config.yaml
n_layer: 14
d_model: 128
head_dim: 32
vocab_size: 1584
norm: "layernorm"
rope_base: 10000.0
qk_norm: true
beta1: 0.95
beta2: 0.95
warmup_steps: 438
Each number is 128 + 24 x the weight over its row's rms, rounded and kept within 0 to 255. Layers, rows and columns count from 0. Numbers have three digits each. The size before them is the row's rms in percent of the matrix's.

# q: layer 2 attention query, 128x128, rms 0.0564, rows 0-10, columns 0-127
# k: layer 2 attention key, 128x128, rms 0.0519, rows 0-9, columns 0-127
q0 101:107134160125123169162140114146163095091120134118127125143145111144127150102106101109131165130105115117067092129110096092112080105150107154114111150104100101141117170098154144124176149146122149142107108114139123153124116131074131156168140128147133114110143136170131134142159160079097100179120119101132144129169119153116127134123108085104125124142110165160176159122107130132090131147164
k0 099:147117153124119117126169129120158122111107164129102159097114087109150152124173147100121116098111118126159107138125136129122154135134153100119087141137125106140141141125156170174159145096141096135118115101066129109147149149132120118125191139120096172103137125115113165123121118121122122083093078177118105069155161118116105130155136172108158106139137119157119137166151138134116088158141
q1 095:152165088129136103104141148116143170151136106119122155113137138127137096157106146133103096124131154140176118130125160138155107160044151110148129131124139109126111107162123148164098077103124117117125130163113129120121088103209104119131148122135118129134115116091144121108126131163137146075140102178104137157092102113124144137105148145158129118094133107114103140145148106145133085105086
k1 085:121109144151159081088086106096110125132138109178102149136111134171141145143112140118153133150143159122089133106161129148115108102165143141165150145099142111101100158143128119092083108140158166103111156121170134137142097105141129137143084141093159116157127142102136120092102132151149167136130161135124101173146109144190119104106126093107095103156120137101131137099081128120133147145141
q2 088:086139115154109117119109119130099116159158123102176094117130120147149125136154135165131121141150101128176160127165146151111172107121106088172138093155138175095170089123136096127066112086119099116156138129154153094089155119154123136117125130138090131129122081123090146135149101139115151110145122172151115129136170178139112134098108120122102118143114106123131082149142127129108115111106
k2 101:112141079115159106114095115077103154138130099133115108173150157142132111147154131109108103167159149138094129112153158159132092111129140141177155163109159177108104115153116081131091088155131180134117152131162124150135103115134141183159127119104137079146111155112138115135111135161110137132128142124133115168104101124156122140143137091147092124101117140080143119113099111145137155105115
q3 085:139129135114096155140107118167149096116121104100153111132124130139172173132112143129083100127153069172103124140136117109124124152120119124120114113145081117130130117131158137142143170134138096154142137094120105179099143121104138108149105106177125145082131122156049145114145151063160131146127120123126106116165164103109114114137124106130089114156122142126124139080143122114110160178129
k3 082:147135109084153156120110171112143100119083134145106130120149129101120116137165139083107103122148154140103122127143151127133085088122155175143115136145133152129085142139179116097137142163133132182129177131124138106076142122109136136120108146140157072156142126145144134089117161112172154135101133128112120133132100136154131108146159097119119120086184086130105110110111102131151165102097
q4 090:107150135122123118137127119103079126176129120080155101096116139130154132156115163191109114124159113167162164125159150139126160126093106110110122116135152159150161084147126113148098108089128116077166149135139154114080148133156156126149081148132115139132133098138118151130112114145149131084122117178108123120142150134141161134075113136154102090115144092116135084131131121122103113132091
k4 097:120118083116157100116100098133118135129164100138097144156149170171139126159133123118140099141168170125101120086174104136120093116136127153165165135080149128130092128121156106139126148145141173140129165136185119136143101078161129133129091149121146083124123139133148104112095122136131156109113162114143094191116117121133102092101128087130119100092108134108124110095106138101137118116130
q5 089:117127130093119097125121117076152129134110183165100163099092119133094124153109132096119148175123138089155080127134109151156167192147151130142170126151145118130136126121110105098112119128128111134092137143124154121136092145142093179122127108094107136135151166159144107112130118121078124109113131125145175102075099117105130162143161131107148127152160144114101121109113111124174137109139
k5 109:147120118121118137117133102104104124197138127112112100108113130089085107134157200123143104123120127119155102141140130149091148131120121073110115078165141175109113108132130136089117144110119143130140123190088144092135172132117129124121139102134129104128130108102145202122168116181135140119087120152120119133136121168130157149142127124107128096123149116121091137170140148153108099125119
q6 093:148145152129121129141138147154172107080133164151093192128134114105104129109110117097139131149085126100088105120074121109108077122137163155136126151056121137122133153115100157095173124136147144152073132112159091156143101090123140118123142148136162132113093139122152148117138106131120130138140135116139174146128108119118134101158155110116155168098136136157129153136121125167157141118168
k6 080:112126148116137138128162136148144101134090150174125118104085096096101151110101114126144132125049094123132140135048136140129119114122113184081081154142118144146118153138091151112168101140137123123137110127090120137114153120092094136130152104138106140134148146137121118109162136090123147146121147123105155099165107150149128157152170125108131140117149157157110150139095140122106184130129
q7 074:126131135115128160102150173146104120138133136100143109093153139129141190140102117137146130104111057151131159119157137119113110136143146117108120135157107171110184136154139145155112125115102093110137126111134138118092163149108135108141093128175125110123112078153098168147151147119144108138117150143114089131143139106137159116107091111095124092097118112159115124092172146077074103144144
k7 089:135124101122135103162135089126116164114163124122127144119146151157149126159101135139153153113166147136102091109170130176098127102155105135151157152084149144100158117123140081133100135115109134121086179143163119102141125094139147153142117134129153139121166140113125103126118172164128135106077152145143159159124072130131127178097090100112133108110111110069140123114106151123142095109112
q8 080:164131147096126117142152161129167139108119143159080181131120119111080104119096108081144140123110144123111109146098115120145073110134144166118127179090106091136133145121130135076169111114156159109107109112131105143148102110119120115162143118097125121103145139123165119111163118123107132167161130108125140127089111114122118128120152144112166148113148174149138135172086098163165158112161
k8 107:142105180141123161140151172133139104133083166162150131109133083089106119121139126127127132106122092146141131143098131110128164132089138128091097109185115114150105142133138173135156160105139121125145092136077161148102164127119092117092152121121106128133153141126080163122160107100131095149158097141125123064131142129113125119172133152095131148180152103136120119135118117127103130116162
q9 113:123124125085134133138148114131124144157138165123112115089168160133119122135133113144130087116138099133131127110162139129162102114138141155144121158095107134175119149117126127148087089139186138093120123115150125128123134135164146120113118151110123105083089139147149154126169135152088107096098156157125093158139115107117116063143118098134068102138159099164139123116066113107120117090170
k9 099:116102137081143107158167134145126101098128125130072158118161164127115100122152141135142116139172133136119119149145119151163155132149137132137129135128160110166116151158174132143165131113146148114074119150122169114110107104130131143119116165143117107101164165144129142132085160123087090105104084172122112128108108119121116108116113107100139096116191140082149123131070152144155103128133
q10 116:125146106138118091125106103096091140153154124097083122113147168136119088163159132149139119132171168142137136135176138153107134155114098096159152138126183118138109121161155091097116118135126154124131118151144145108136114119165141134127133130102147075132122113092159143117169140176118110104160132158121115168093124137141180166096106106131133111092127125097140144138109099154144098092086